From a checkpoint of a small transformer trained on Wikipedia.
Size: 12 layers, MLP 1024 tanh GELU.
Architecture: RMSNorm before each block, rotary positions, no biases in attention or MLP, untied embeddings.
Training: a variant of Muon for these matrices, 199M tokens, 6080 steps.
Each number is 128 + 24 x the weight over the matrix's rms, rounded and kept within 0 to 255. Layers, rows and columns count from 0. Numbers have three digits each.

# layer 5 attention value, 192x256, rms 0.0743, rows 141-191, columns 128-255
104132146113125140160128115148139131120136161126130164135095170150122128137122121141112091146112158160118154115107135111128075155134114101123130119105134133147114123131133156123135115143128137128126139115164126122107069128144080135123110150116113102136141115119130153147126117130105122142120116098151123161120164136109109104127130116123156126116129122141170138150127148152118124149081
130108108123115131134100118148118125116120124126121115167084126153151119135118156079107135146132139129146128151153106127163166118108161165140141142130154129136120141126147119119154123142120104138088110147125106122124089127137107156121121085144144118107131125165103138141157122144123139103123137128106066164151114107171114130138131118126133154141130156168133126111136113168133108141142
134141143088168119118115109150119125125128123156121140133141165105118135165118117118095138143127142147136111139098132137113098105117139125135164103128136131122104131134131136116132100122130109137114108135111140153142127140116133142128151104135138110112139138144125118100145132181111130124153114115125114135138129132122144128145140110131116122121113110137129107143138137160137106119143
118130159129102134130136132162154130137147130129121110126131120118131147121142144070102109146114157138096121134118124118129132152144121112148116102100119129130144077105099157142130102101125111148166129114123133139146119138153141143141118143142114141135106121134136118102128145104132124142121124136131126108125150136090153132134122126153098074115153141124124120162097131137127136095140
128115154091124160144131138149159130106149129106121095135123143114156079121151121164116137115148128137146097153139145140124120130103161117147140117110103136094150128152126105131150102125151138138153148135125128123130120158135089121128153115144147160123150114155125126130103095094102143143153115120133066120163150149100132122112147126122128131132127111139169136111130140118137117130159
113106128138124127115137125140099163127112089126113098110137131134158129144111125101132136151117144132129107168146133144142108103143159166153122122134133127113149139167117136163161128140145066133083177106106133128132128104089135124120116104115123141142101112134118098164139114130152167132093114104109166092120109138134114134162125125103124168149111130133138101136111154138109124125117
132151118155133122134113137119103107130129135109105117113112147134110119096089109135118125137145110107107150167146144161140114141121103134156098136140126140133091111123162114131124139159133134119153132118128135132106121143127126135131126128134107132137124145064113115110122129121111132137109120144111120139159141140101131120140100138152151149143095122158146113138115086138122126108141
102127120126163132155163132153155115135103124116156137143137104130112101116101124161119112127125131138105122129151127141142134136126078124128114125094133117128133141140109103146117165121141109131133123136139130139131120118137109120144103105134143108150101106137135121132139123149121111169134118096117145129143111142114123111137110139146129129102132144127102139095104111127099119127128
144168148127150141127121110121108109126125161112120112161118100115136160139127122156104139080120147135112116131139122145095123126125127137116114120111143144145160141128115124172136131109093130112146110103144136141117121128104147115157112111138132137121127081087123149135136126144091151132100107147131089139126098171127113131110121148135098134147133124129142139117113137121147124129116
145107134107111131121125104115125100156135118168158125107112106141136146133155159112126113130133140140148106122128108145132143123132132157148144139118073135121127124115120133120133118128108117097138122132133162158142155116107117126128106134123116159106133132136142137111132086118125142102146116116144098123144146138137130119140158120094135117118100115137121140105134129162121114126144
133137135143111130191126160174114139116118117101129135109112086122085120127129106126122132147120141118122117071150129120122087119121100145139129118109122117121108138132109078114158121126113113152139138084140142136147128108113129122147085126121151140138116118138152142137080149141125125150160098157111119130130113139120133147154135165152115140109131123105110136096143117107127111129122
133172100131110146108147130135126143176123133118153129132145133111118148139107078152123132149113160143128149124103174132137158115130132153153089109106124093140120119109116132131139160145145128141134132129109148148113133117133151116130151132095130135139112130140130125164131126169118144134125138127136140171126142117118121113176129147135091139107131175148087117110114172099129109137128
164153082147142113122129143142095125108123094120146144116148084153092157148160126125127144136125143102128086085150115125129119123101114091160093136124136149147090113109084136110139133116144082134151079130111162133151104098132127142190121121151109102145133129122130147108141121119138127145094097117114146129103123141114148120104142155147102165119098131118139130118130131095133160160128
095141147113147115113116144099155132135146143102145141182126162149148109149169107139108106101145132149091144101145140145138137126138118132125124112140113136102139129097118132134112190128157142113141143119130123143114119090121138166096144138119112161106150141128118111111178112093137126129152114116129133127110120117124135102091137129104111126117128154121112156153133108107139134121124
136121094120111110148151151152130113113150190117133093147129112130149118130107139135129127118114083096117104114136115104139118121138103124111099144144110131143150124134137156139096149108114113149140124148124152152111159138128134137127116119120138124129119144087151103104098145125166115115128103127107108146120125097137145163116109122156092134131142142108113138082121125098136133128104
138109145120119142090106099132133142121107138148144151152117179135125143173160119113125127117146143104106118136100107111116146118156163117117128114098137143124137112105113148148100143111145146104144086129103128080168157143093134109130134094108123137143135140154089139121140134146175120121130130119132159144158116136106160132131171119092118155122123119083127142150123117121105132114113
107151098124117111119103147147134099131133128130120156149128129109146136143100115114140118132144153150127116109122155114124148122130099114154130127108116096126123137134163138116128127091139125106136120115112164134109149114117160135118146141148134115130153125121132148121130136129165133127113153109148146133129111170137119110121151131134106113134143133092103135107080125129134124133090
112126090165143148122099117131124128130087112137106121105148146134126110118152130123107129125140133082121162141130105119125147122112124135144154112131115130143082124114110137100121103131130146131113105110132138146109151089146129128164168150146160124146133159117137145148113128115143127128120154117133138144136132125139171126118132139121143170131099123129114095135119143108114143126080
116151128112124168128124135166089139142117135130118142119144118130140137110097105127097138143133134181107141086130137132135114129128118140144114152121163136114142115149132115115090128151127129113134124139124137098140115136126137124118104108137088138137151111112141136116118145155128108153118162145130092150132133135121128132139161137132110098118163122106139133168133106124161105126125
120137130110120129124132123117144114127126131140085123093117178107120139110127112139082127107149108092119135118124109113109132110136137146137139115136121146156112128096138146133137116125144124146139138107119157106132086147121128157127115158142144137143106115135106170155136132100126100136111116132125111146177123084122120105149158132128111107131126118131141155136124106161136156122139
096108094130157120121111106114148126152157102165100127125111123139156087129156131117139143117139118123101108159125129144146150117151138129118094144100151119156122119157152132125143151124171105107120122153110112138153146103141166122166089143116115111129148096127145126110172123126139123115128112133145121101101139136107120129116156102104147120127092134145145158120109149126120149139147
134145171150101116138144124122119141137114118143134169148093136112102161146100128164128144156136132065096101141121098112129115127119131112127143143120116117150146101129138119132122172164142127162142119102111139133139159151114150142124139134119114160137152123097129146132115177120108118125150121106119121179151112091093107137177148137138151117114116125125129113113133123116144151141115
125111136112131125124135142099147154139109149126113173127101119127124156136137167153108136113133149102158128146116131176137125130131144104104123139154124139123139112136121156118118142130133147109106150118138122144127108121118126133109146134105112106139119119124123112147135120119153148125101144145121106181119139135144128154126109127117147100142129108124130156138131160144137089142102
095106078136132103108137110144123120119126110133123115111127124152181145166103116149127144126135138110160147118122118105136121140102121157135128142112118151132143100122137107134131115158111110138152131135128098134103122134143138118145161163122114115153119133105140141148108129131143104139113147155175141143145112145109117131097131128126104130118143120149111129140127131098125097139142
138110096134135108154144128129139150118133104131142147122128145127138093108153115080156089141118144150136121131104125141106129124096146142102151135140115141114145110093103138128133076114126148121093145110105125137102121111164137123158112124137121108136127105104154114105129129130134114135137125168133126134102135112129129129138112136135110105131117111152129107139102103139113086130140
093129119105157102119120093086124173109135134161153132136123118129130119110130122135082151126133150106117150114128111145142150161111111110158130149145107125112120150143090162119113141154108143133148097122136136099096111127165132144148125160133107116121101123112086140148127116154150113127106121137155111122129155131147148143137140109140126174129138149097133163140130109096112137149116
106125140125120096142156105166124153108139095079108121127134104127149106101112193133149133122115088164143124112125102117114145162130112099129111129123105113130129131161101119109131135127126128144160167137145139133102112139128147156114121154145115134135131122170112127115138143123103134108143101143122115139107110124121118090122125116105113118136147138109164105125141126143106096113119
140132120107129131152135147113109109156123134123138138108135129083144121140125183162080127124099132127111109150139077095115131103123115109116139144142114148135137141140122114123142130126123151130141119111116153121147089142132127128139102101140131143088134127154119163135141134112143116138123112111150158142137143124097126097128119121133109135127119144120136123133118124159135133109115
116084084121110143105129117149138080148101154165119142160129148097126124135154137134100145157146120120134117145153127143131134146121091134125133113122131145170150160119133171146137132129136124110153131092122121154127172147128139125174142159134145095112122139122169135169109145156157153124108149143163156130139108145141109132103122155124130094095158107133098143122130138112102107146136
114126126150145121098134124132095153120090123135095113129134134127106142120144112102139158115124136119121101156111100082120123110140128142098106101106126135111121111102108118078158111110142133130119149144133113119120107112147139146117141134126154142120152131124131126151135142099124134120128139116120112125135099127141103145140110123144174122118110130117158144114125158119112091113155
130134158138144138140109112163128158110116133133150140099142113097110142136148135139150131155142096084127108133152122138101120154122137156120133132103093153136111126156121129121131136154171110122138105155091119129163131133134150139090131131140135120148147158131141142112111097150127123146104109139131121131142136141135139120100090123129128132137131127127124097127141123102110094123146
110138125142094153112097107129145103101108135132116169125142126087163130130146121149149153127112140076133122092110125151116120123103143109102151136118127140132141152112136136143130135121138117094139088133110135140151105107127142134138128115092150105105103154112117142142144116125131149162091136124141177113149147100118123167170107119134128128123124126105155110144098142140137125126113
148103126142091120113143125119110113113098138154123151112149142113136148133143145113143164169120118127110119110109132101119129154157145147115098124115131112142108133098118116127132129130161113124105119118146145135129129105146087128077139092112118128116115144103109143115116111155114141148127172127121134102115157138137149138101118164131123131111161108156134141119165144096107114124130
135140130133088147126100143133151128112130112121170128124125154130191109124131144119122145136144137126118124133128144121121127099123165118133142142104073119122128105147137143119102122121142129175118114133100130127143101121118117137118154126109119143135130138164107121119149127157157132083159135106126111108131104110108116099138159130109127135108141133093134131124126130117126104143156
128158109154112131097108119143179145125147124122153157111092140114091139127139130123117103107106129141126129134137128150125124128187123094118102152117113103161097148072093120161141161146103135101118119116122088154154128110135121135121118103125137128107118113117118144146152118134132114135111116135100125102112151095146138133110122134167120081120126110116114137104102130140147156096144
136124133147153102145115119129145121137109134105107141129113149135122126131113126127128117156143131135126136146117136085119118128121129135134131128127108150097120137091151136160137104118098111118125110148108133114152133098132134088111088121112132092116118125158145125126123124107114114139106114138098118169161160134130155105139141142165138124134141133128132129136115103121125135124099
146116145139163155105128136117124134100175149132121104139116142144136150162124131142138154141111141109113130121128132130120114099148121090118133148087113150114138121113108126063109156148106119111126168126167136125151127118158133130145105127131140121116142125096131130129130102142164113131142138160125114146151124137147141108133118139156123113112119129092121104128123161147143156134106
122143154130110134131121106152144096121167131134114128110139090122107089158129129144122158128129143106146110132140118152154144124169102133132105122145129164133115142115148119177135116140105132128121126147131130120178120095138113135112153115141149154146128151107159139128147123149126110121146151107136137141118110134108081138148097099149132098123103132122122129131138127091154154109148
109127123138103109112140161146140122138094139113117129142156136122177121120153108106174115153101113147121119112143119115138137152125106147122160125126116121098135167115113129127100114088130138116101165134150135157133121145139159119136115140098117140110122143138141126131116149111152108132154125155144145124146129157128138163131117126141156132129118144139113142130137119121097118101131
120141143133155066116161151152117134085147104117181107163120121119162128118146137135129116114114134156107119129148102149127109131151123088175151108116115132149141140150134096112119126096146135154141146126140171110102101115141122139146114098101143149135149097100168100129140134117101159124129098122115129137128102133112144139143132136130102158154125132137137124137134118121114161145127
078147121108166125129147131153116109126151096119135115104116129103121135116104123111137169143134112138134121145140124121143121159107141137116123092129110100087130107123118142128111095088124103139108126110149098131093116110147133151135151147124118114117128124121109157139111116144118132098119157148149176157130136120133139125123168139132112126108128127136124102145100145177133129130135
100156093128126119136092096114139096134134143155120092111075105123146119091142160136153151117127128154157135154147102101113137147170115116134112093107090135126102134110142123122109145162131145143137146131113130116141146123137108167147109136115128136155113125131092118129123122126113123150144123127122120114142126131125145123122088174147111121139121163126116116121116130139122129119106
103129137148137130103116132130117134103141112123141127107160134112104118123106148141149112115171152090124087134138141122144117135129158127155140155122122111176141122137194113155091131120114152133128123101139109106156108130111121148138159128099121139148166123143144152115120124113139105095104147126135155134126108143127118151130143102120086122151131108133135119122152139128137123119123
139138103133148143108131130138108085132099089118129106105140180107141134133078137143121135142109155111120112135141174157120129136092137091148107132145107129106156112122122116112142120127170167145154132150144117129147151135141158115141138149156133123151159156156136134114107125137145129147118101122115133151148170138114120117129124108121084093149114133130154131115116123096143124110134
161126129120134169123137131136127119165123118112124123117119133149101132166101127122128161139126149098177160164159137126137135086142145128130112115124132154102149149108104107156138111179150099120147124095137134141129112110123089132107154147141126113112135101131121117164126142144114125110153120111143110118159111136131158155129163136127129122102154134120124128111142149131106131155116
150135129134131153151107106110102092134138152104143109136143123113098119097113083116143120107151147150084139120109106123145124137150141153109128145119181124144118126120126141151150129129153133117124124110129139128091108145127115125121103111131129118122135144094092108124117127154150115100128139120116130122124103126079117136141146122142106125136120116133103160108116129131112128109139
117124131110148122149107126124119135138108113154115154092123130142107143119100096123117111143107141114127128173118169085163149109122132132113118149155149101106145118131141135123108156083114127126119139146110130115148140128170102118095119136174114117136145108172159142115140125111151155129116121131127124104157103114126124086123115139126122117128136115132161127136098126130110157151139
110108153118115147123131152120109127147156123164129112145097164142108141153145078137139138116136119133123142137109127120133105125162156156122152145096095136149128089096135123143122162128134093074142138124116110146119110118117126133121148091122120092125132129121119095149119133105103128150129172132118144077142123108134085094123140125122122145132147099090126134108127136110114109145144
114111144135070160127141118164118104149152114123124114125143113106153113135147123134098126145152149134102102124129133131086112119113116095124123099134121138104130144118140097169141117113142156121185103096106105116099141154130134123169131127156119116110133108128153111124118158103136109110112152125111115144133124136088130135124137141147134118108110120112110118123133147130128155139143
137145165122175122145115149112148101114140118138130126142133151121135129121116141094104145121121107075165144132122126083131132172118109141104145146158121125141141139134088146134119117154109138142120136158141136129110146132120117081121140134126135145142125143133154149127118132123113104131173114128127132096133103114103138112152130101078137112151151090150121145113143139143146145127104
138118151155147110124120123125131117105080116156092125149124124113139140100117109092134135126135128143147107127112141161143140152109068114104135132140129091132122114118145106158135114125131091113141119151109140148139124125103113131086176123126088188096118124126116135089140119131147125117150129160136118136096122116168090095134132146109146154080138133121125113113153136145122138117107
# layer 5 attention output (transposed), 192x256, rms 0.196, rows 141-191, columns 128-255
133111132143118140130152133102132129132133136144163126148192119156132126112147150140140094140133178112147137135122112109115073153133133121133160133155133149115140149117120095135127127135154104101140160141126130128138126140145148159129113123151139130141124142108144121097126110102137140144111107137104088132178099142125114124126125087137107132145158095097096147111120108115124097143140
117150148114155159126129121124123117133137168096115131149133137154155158099093118142132138124111139132146140142093140177150147141128094146117133141139116147115123124167167110141109141122151131148130144117167142150113130141129155096154119122123120085103175159095159094159106133111126157169119140140134122117122106098129123130121157079145139121139112141115075125140091145132099091133129
100171132120116130171125108143140141109172117131144146112136093108129102107096106152139146141128116142135131100124166122160128171149106157126108120108134140138137141140154133135109104090140124150141132132120096130153122090101102128151097139143099096140114116156146124118137108115125132128155119152114138071095137147132096153112119146123147113134111151131120128109103129113112127120134
151098143127149108124159154119130131110145094146115138128113100131127110135134134153121124111116117091130130114094127121181129119112145125109115120115101116108148154128152119129104137136113117135124127109117126134125147124133122110101142150123135098136143114127127119124114115089140133121126152145118118129110127114114150145134118143116121180130101166142140113145114138128135111147125
139138109133105119127096123120132109126147110106118139106143133149151180103152112138153103181111114136099115131153125134126137139121093134092145141120129104117133129134119148100122121166140113124106102125164140139105133148135144128096124127118139133121157144129118083116139138161107142136148130140096135110078110122109129145117098099126125106129129126133131114140100140122103116132112
128096120151123122124113136115131137104159115122127122151129158115115137098109130111117089108117118131158151146135126105155131133128110113158169089125111125112160134134125125133137145076138158132103090136130107139143117142107161117140122119104125136139091124141128132158127127122117116126134121148130077119159150107136121128137147106131139118106131124113101154133088137138127129140130
125102120122141117126145103128130126096125108157117134141157133115129137108104128136116126080136134125150089121147126130109126114128129141123112131115148147133163132114135123159158129126117136117148122120131149128145145131124146130147114140097146126130119150127114104120143110149121123117119136144129114133115157128124105097123128106135121114113139120122109099124124135120114133116089
132104123113055129127128143125147116170137153147104127133124095131124124138166141128126088104123159140140142122097127121150113138129146118131161149119114137145132138128104121116121112104128115147126115131150141129121121110137142138134156115130131156097164131136163145126110168130119179117109127127115112128118140133150158122140131131109109107149153134123143153142125115159133124133145
127120123105082155113139123127129130108114128126113162122138119113152119149129144132135136123161129133141130140152130106099138158163090114112137154119126118098145164112142108123152134197140130129152112093129086119140108152140112156133144143119112128126135138121135140134150145122129128122085144151138109126130127127145120108146117101150152106135176115156142143130150101131134145091135
136093167118143147110140162132132125105112127130128130136112132113104137141111115143111123142126096106165115122128139152100155079160112112168091138171106117127115126123123158129130146137114127158118139151129105106122132125099142138129127120165134131131137123146158098138137129118133127125121137130123127120108157131118121122095117118150157144145142125134120111148137129122151118100132
128146142143140137110132107126113146123128118135132088121119123107131133115112134128129103116147084129100089109127147136113122153108159143115155121147137158122131136117134119113103111111131097113106123102128110131143131119163154142116137119132121130125116164144144119115136104139121142120085173125130159133140111122123159129090130133108145144117151117129136165122126126146141123125122
163117132147137130119120125115150139133107134116112108112136145113129153105117092143100123109124147124160121140142138116117114138099132081135158148082116114134146147169121142130126103091138126118134149088151142108154164139146124130141133115111126141130097121123102144179137105146108130123131159141137166146151148111130101118112136096113117143129138098110143124119123100136172148136153
150107100121163138106103157118159121136130152128118111120127108141096110131113151126135132117147135134097141157133175097116141151143148144150122107148121121136169126139101089112097150121124138133101121144120133151122149135124128147122180146130138110128101104135161134130121117100116141148144139111127109153130147101136141135111113118132146150136144151137109118148167078136137109136138
144111138153116114127098123123115116144128110134136134115142108111102135138150092136147105122149106101114135129171138147093125153142093115122114131146128124138098148137120140136147128163164122154115123121141138119099151148110121116095132114147128096099132122110105114124116120137139132111115120146112114131132156133102123131145130143126077115148130120135129128108155143124139132134119
142122126141126141110126104120143124164111136138143117126113131148116111118147117107119105094130139136150135125157123089103148117095155096148152128124129138136146160149141140134167150107139129151128131157085114109139104162132114123111152123134114137149125092104111156108109103119100120143134164111174140138106106150140137139132114150139130126136155148145129134116169078150112137134131
114139121141135138140134116109106126111114097128173122082102133094096097109125128132166103148125106118143118132115143138147159139097132121126134127099120125115095110140107120123116148121161124132105149140142134135079121119135133144126163130159146116126111110130117155126125144125109131108098120159102132116167105149128122161104104143147131119108130107111128125149151120131122108127144
161141133131156116120157115129088158105128137145098087105140142122136116140126138115123089120163131122151114118132130108098142131128122107145126163124128118138142153146111133123104109120141138132118130125119120131145116120149134127133154139121127113129113144156115142125117137097127110154135141124124119141137115166127134128136135147119125141117163145147142169116175119121136144165115
109136153122155138122134135114128120166106154107135100143149133116117130157094132127124144097110164159155089117134153153130108149132113085127104140106117111145151120136144115153141154108121116161142117118135136127138147131147137123110126123124119123095097123134122148134140159139113159138134128153143124155144130137119136127104135138142110132116125106109151140149135112134137148125130
163138135142139090132140119138160143121163132109113075145131099142121130123113108150139144122160076161129111139156096130119118159115150115112112120107136147128133143136112116123147122154121139083107123107152122127145162110139134103127133146128129105125108137137091133081150129133129139113150068128127121151118126137108126119170104122153151133115101142138124139135118148126148120146134
115088092114141160156166123109139149108108099101141147136128126116128124110147137124103151143109144129097141128114130143119111123103099130121132108147124137152134130143159135121140148150158130154142135122121116157123140102109117123146136106123128129141138138135115121144111113098158151158099142145116116117125147157137142150110104130140097104147125098125137123103164127111141100125136
142139106099113141123135099123116157133115103111137130095123129109140161134103123108127112124137147119108123124151136102139094129091131137129114129128095116136128120145123090131112125151144112141135132138141150117127142147126103166133134141087150118150100152073168098159130140149144124157101134182112115106156138105141131097124114118141124153137131073126067116138163134096118129143141
126136154128132132116134127080143122124116137150118114114133168125159106127153139114121120151125111118153139146138149145114130145083151133132138092099138143157119140106102086126137147116113142129127143157119117135128153116148124124135144156156139116146129129114135146111094124160132121133105168171141130130121140128084161126126118109125092131158138133143165123136125127126129156149138
111169152106125106169103145108131127155152152140128124126153113114144131144093131130136127143097116162140159121129134151122102148140119137122151148155111096123152146099126149156113127100145151126136113124142117125180126140132100134138116103155153107117121129119151118131125156118162122127101114122163142110133122142124130155106142099101103137157141140121110111132127137164137161121153
140173157105141114132114131108121156133111184137115086123122135098116132116117132122142127125118110126136140137120136101135129115181152093136148141149110104139106156143111124110135122144132132112124129128156148132132151137125158118115132153112146156163107138137136125142122148114132127112140106123137135118103127120164111115125137149141091117156141154111139119126125138134154128125106
119094112123165136121150149116171117144113109146074136097132082110134134111145129150124183128151119138111134103128134133159121135125149134123145123123103076123134148121132148133098109132102116142136108097153138152143112150130155197122139103121144119129139147141107090146139092126143128131117108108140120118160137097165148093136111138137148112154109153098112168135103180114149104129118
124171126101104116128100144116122141160088186132106091108152107134130147159135126100143134116146115146127147158108103124122122141113116088144135129138151117151142102122130130160123128138140157139141142121106102169139128136085123115072136113152156106136105122142121165136143148130133141149106082155159123115130105123155106147114129137150143108132129123130105125150113115129110131110117
116166131126123138109098140117134119142135144110141161148138114116139121141106135156123096115177119132096141163143130123168155146154096156098128085098121138145133148126116146155123120167150126097117140153134134145116125118147128173162118098131123137116088170115130140135122110109127094099108115122111120123135124125124143139149107117137102118106126109148157131114108145112107111143126
137133099144135120136146112129153142125122095146117125126136125143133123136129129115178136149135115089132153127115124141131122126114120149126099158121146116153121120107136143118107138136135137107129141137152118138090117126124117102127125138131168117125136120125128119152116126126108127140121136135132109143109120111131176115115116099144128129119120146133112144130140123148155117136137
130194154099135098089153110117120158128141164149120116074128100101164109151140133115116105106097136130135170123133102089136098105137139118136137147153125085154144122149136136089114168137144156151138142137123136083152096138133101122154143098098127119118105169126108144087131137131097132153120139092142087114118117119113129114106134169151141139141124135100143164141135110136124118148133
113136083115106136139104131125156118115119144108122120137087159138138140152143124105115108131145110124113115127133144143150117117145133123144151123115090132120143144140112128152123116121145111149135127102116154112115142141147112137115141141149135119146151098102124152141123138149131143172140133122114116102154131123144093138133129116100102132161112126137115104129136130101149162142124
131127103136130137133118155121129116138137133117113138142122120122131135154110130131151109110130119152140138111149120114120144096136136166123113126155139133130117116144102113116085124138129133141124155116115133126140124123151129145150139107135094144130128093106122114107128129124116124103152125115131147118096116107128167121133139153081137116128132122144139129149141135140120112137114
165139147141140143118153137100095124159123135112111124129113115121119135118104132134127138151111132148144139101151120093133162128141142153153104122135145105146148115144105147097116100117125141165118161128133125151136115132117110118131132120130082127135104082123123128108141156116137122165134142144155131152152121110130152111104138139146104131105110136130111106122135120137091134118140
138126124115155106124115140128136137093123120144112120118141127104102134166141141103132159140144133110134092115151145143128125136140120132127144138124129118141126125137145129136111097129115128143121142140101104119136143129116114137146157122112100110136104123114144108137104139148128142099120132087156107124138109144154116091109163096116130140119154150134128116149113115120121126133117
116119125124154124162163144157111110117141126113119137137174128127121118138139115165137089122114116125118109158120123122158152115126123126139147171110169131141113121147139144118111153134144099140090141110122136085124139132126113134103125136105155089119138118135129142164101132129109120141128155115145162168089149106122131138128157108143137130118116129147165112156139135150109114145135
150117131102140110115123129145126106147099107146126165137116128140143123086125167118104140127168114118106128138140129148131100140114098140140120113107137127082174134152128179088128102104138119150140109133098103125161129152123146084114108108075162133163173146109136136110130147131132135113118134142109132136205123151119125123125109153098127128145145105146077113119095156149101158104126
129115111156126146116124131137120135120130149146145144141124156150128148093111156124124141144137135150139148130115139155119094117131171161122125126136133101151146144102120144127103133132112109138126115148153143171124143112140104139128109128137108095149105132143146117128137134139174132127122105109127118138132157118130118133118118140107126111114135126133117126128133132142106133112153
137136114130147124152100133101131107130107142090138138138146091122145125109133110140132105101126114130120121138169109097134110112156126133126136141146131131123114144141147129121111103132126155127089162160162132113100124117145110117108124124141137125109135121117077110076141162143134130137095149142157159120129115119131148147173111143122117111094120135146130135139117116116129151137140
108117139147145116106112105119130122112099102138117097125127126110129140121124105162145108153119128108139143133123150161135121108126150141166112135127177120121161148122136093113142121114103145089088135113108125110108122095128111120116104133139150142140150152113149118157119093133143109144122151129126120122109145128106149131113141128145131132132111135147115088121096119151108129115128
126085124152130131131120124124122150130158123164143109141126118130107134155151171102115109107134141137133123134125097109149128086119130112100118120125102112133138147129149138111147146111117115116118153102149122119150125119117104130136155128100143146132100127122073142164146136157148130098123103118131140146154113107165131102132154109120133140104135137106146184146102143147133125169106
163098122143111135150105137130149105146144145123101106139099101097119121167138153130106125118138154145154121166129134094148190152119129102101146109147136172135133136098128125107128114144125092129117120149160131133095123160112139166078126130166114144126121117144158136121135142131144156129145116105112145138114124137142146143173118090132153110157119110100118165074156119118123148128161
137135137168134088133143125101105135121125143114088141117148085124130121113135127140127090134162105149125153143122119102139104154144126113107146126087109176142100146150130169138103109115130160134164126132135131133116108135138111128128124132138119137136103108154136131145139121096121114132113109109135101115110111116156128166143111112114137108137123123098121116120146125113120141106088
120109137117082151104118117122102127117109146124121132127135139165140138139143145127095120124149140097153143129109120129162124111132134122107137130168155100137145123109140145139134148120131127096145107092123109143122099130116121142131133107103157150087157115103144100120131097121138106135119141148148149119134129153144108120147150130153106144128126123134112129116112127114147123129134
131137117134139132112168152127149129134134137128130134129174131112128146112126109139112125151105134139107123120149152111133153122113124109130133134129137165098100104147115114105108177124153111141125132144139172133146101126125130120119132117124134139140116121121135131108118125085151149137162118134107137106094111117091132111104150177119135118099091112168125128140135119097102136134155
138079108134117084146102107127103152148154147124115135136091152136117106106147109126132118124128122129128117143141133105131109130116159090140149137137131125121151128143120166125118135155130135113170138148119146105113099118113102167132119115135112125130111130146154125141179163127122131089116093119148120099135127133132128123114114167111127148113147136150108154151136128145117148125114
132151123147121131132133119090123141121090164094122144117168115106139121106091113117150150127133096150140118119134153148132111105144107132145136124144145121125109134111162095128127133120124123113116132183106164102132149092097141109123106102129146109121112123154135119105113103151118126144135156142098119125138127096147124125095132142140111113131119144117116129151116132119136104140129
141076112088098141151136114121097159141151121131117116141116132110121126143158117144121152115120134104126108164081163126131120118117130108146149125100117162132141132132149158103152109137097084140136130115084144132112128095167131109132138173133132127089157111120140143132148123139113109124098133130133152115122101154139117151170125095174106120118141120117131115134140070103118070134127
125146149113129120124119120127109153123147138113164125149118140122152141110166151147129123125155123135126144133125114182151150152079116117105113152084096124153116153126087111112087149114134134139108120127107127135133168119133139131145141153131145111152138156126123156145163111090141124096120143141119110120110124127125116118160109099111126139144113131163114124096112135132158123123101
131131139120100131145136107143138165088140121131138140137124142074163142133133146135121139148118141098140106157145133129128098122138133172131109119108124116130152105125110090108117123143095130132116126127126140135130146139147131151156131112108112119139139133112129082128107129144138157103159134124140107123135105118148102153134121120134104111102146151097099152125144117110146144123120
124121130142148119093129142135161141111116150132096112074092129088109115123153123127138117165142126136130104140124130127132117092121131157128137105150156145129141130149144118100100166131138112130112107125107128094105138134126146100105150137087153136168140137131144140130126127129091160151164149126109162134102141115140158131141130150151136108149136125128155126128109097153120164115138
150128119137135136156139134131162131149106102136156140154128158105138160134147081136156150143120119142117144143091127158090144109108161116101127116128134133147118155114122112126153105112146125126107133127103086143137119124134128177158121137117158127154117134162095125143113103127090095119141095133106110116138113112112119109134139136141128140121117165107140107132155141124116134137135
123120105120141128157113143124106130108130133150140133106112125143105126142131109147138128116108125132122111138115129143125156164149120140155120129126114135155086150112159140100136125155173160118121132131116122137143105160139099149121127133121141129173115105147124141165141148170143132143141101146115138120142123127132126141157131104141138154129141117111114128136135146119101147129143
# layer 5 MLP up, 1024x256, rms 0.0866, rows 0-3, columns 128-255
149149121140110135134081126122142124130105135150183117097182078111112122117148088137149150098137121068144109194145107130122140094129105122153168103164164145085123135109137165101142070137107123108147125103150159114116164112136152109161172096129163167134086150102155152108146120125165141123140182169099168156144137166109172172142154147135091169119136123148078159112120158111126171117156
146107085125154121137135128141125130115179157162083104119149149156133122118143123146159132069149139147161092060068105182111119135112132130147155135075161162143127105156150142110164098142113147093181149142081116136095128125125149114095089084113134098124128158174158217108086099130121148090091116157068171142120085166121146145107195154072110137117131122143152179094121092127088135116148
161063170160144130091109137184101102191095144111192145126158095129125134146163128148131134155064122143150158130108150157113152121150111135159099132122126133129123128115116146142126164118132099143129130122135124134144130135130129132197162119060145132132142122124098089128130082123095104183185135083161121070112162165156155122135166164185151123144125108154138145124147180109153140136148
130121123166145158185133106129155132101165107178139112102102156070114138077153120143088113141120153140121131159106104113102099098159146141104060164131104103121168127141164133099184103166168112109127142125151166156155105113173177082094060107097103130125090153160114173126119097166144147114100125126128102136074136121140153125086087151068160141118160102156089087148097129174136070138118
# layer 5 MLP down (transposed), 1024x256, rms 0.0883, rows 0-2, columns 128-255
162138118164130115145140153164127123125185099145106184100120151155133127146111094098117147125183166131133137144115121146146174152186138153110142134118156139141132122127102161130150128184099189114101129142133123096123086146123157077122112152124117088120122105104093117132147125159136147091122143126095139121114110130150098112123076125105161130137155175134105162114151138057153116152105
100159118108158131155075109129108098114178105123174169150124110115089112111150070100102147115053201084140149136098158192119108103101145153138065117154127128136108138102121100125173105186176122132121125101136126160132099143112163151118152170106122074142103126142044171173120086114073201139093115132154094121156111150146129121123143078165109093099116090063161125101119106119110089148122
133075147167143101115126114114098155126100164084141160090087138116084165089107057144106156107117095140111146144157114101132197113145131125147077122141159123018109085096084069158161086129150127071111168109133118145157092126104172136081159063114142139137158130101099143158127083108113118164110107113127147103165117113124094140159128121086195124143158130117141127120107161125109118085106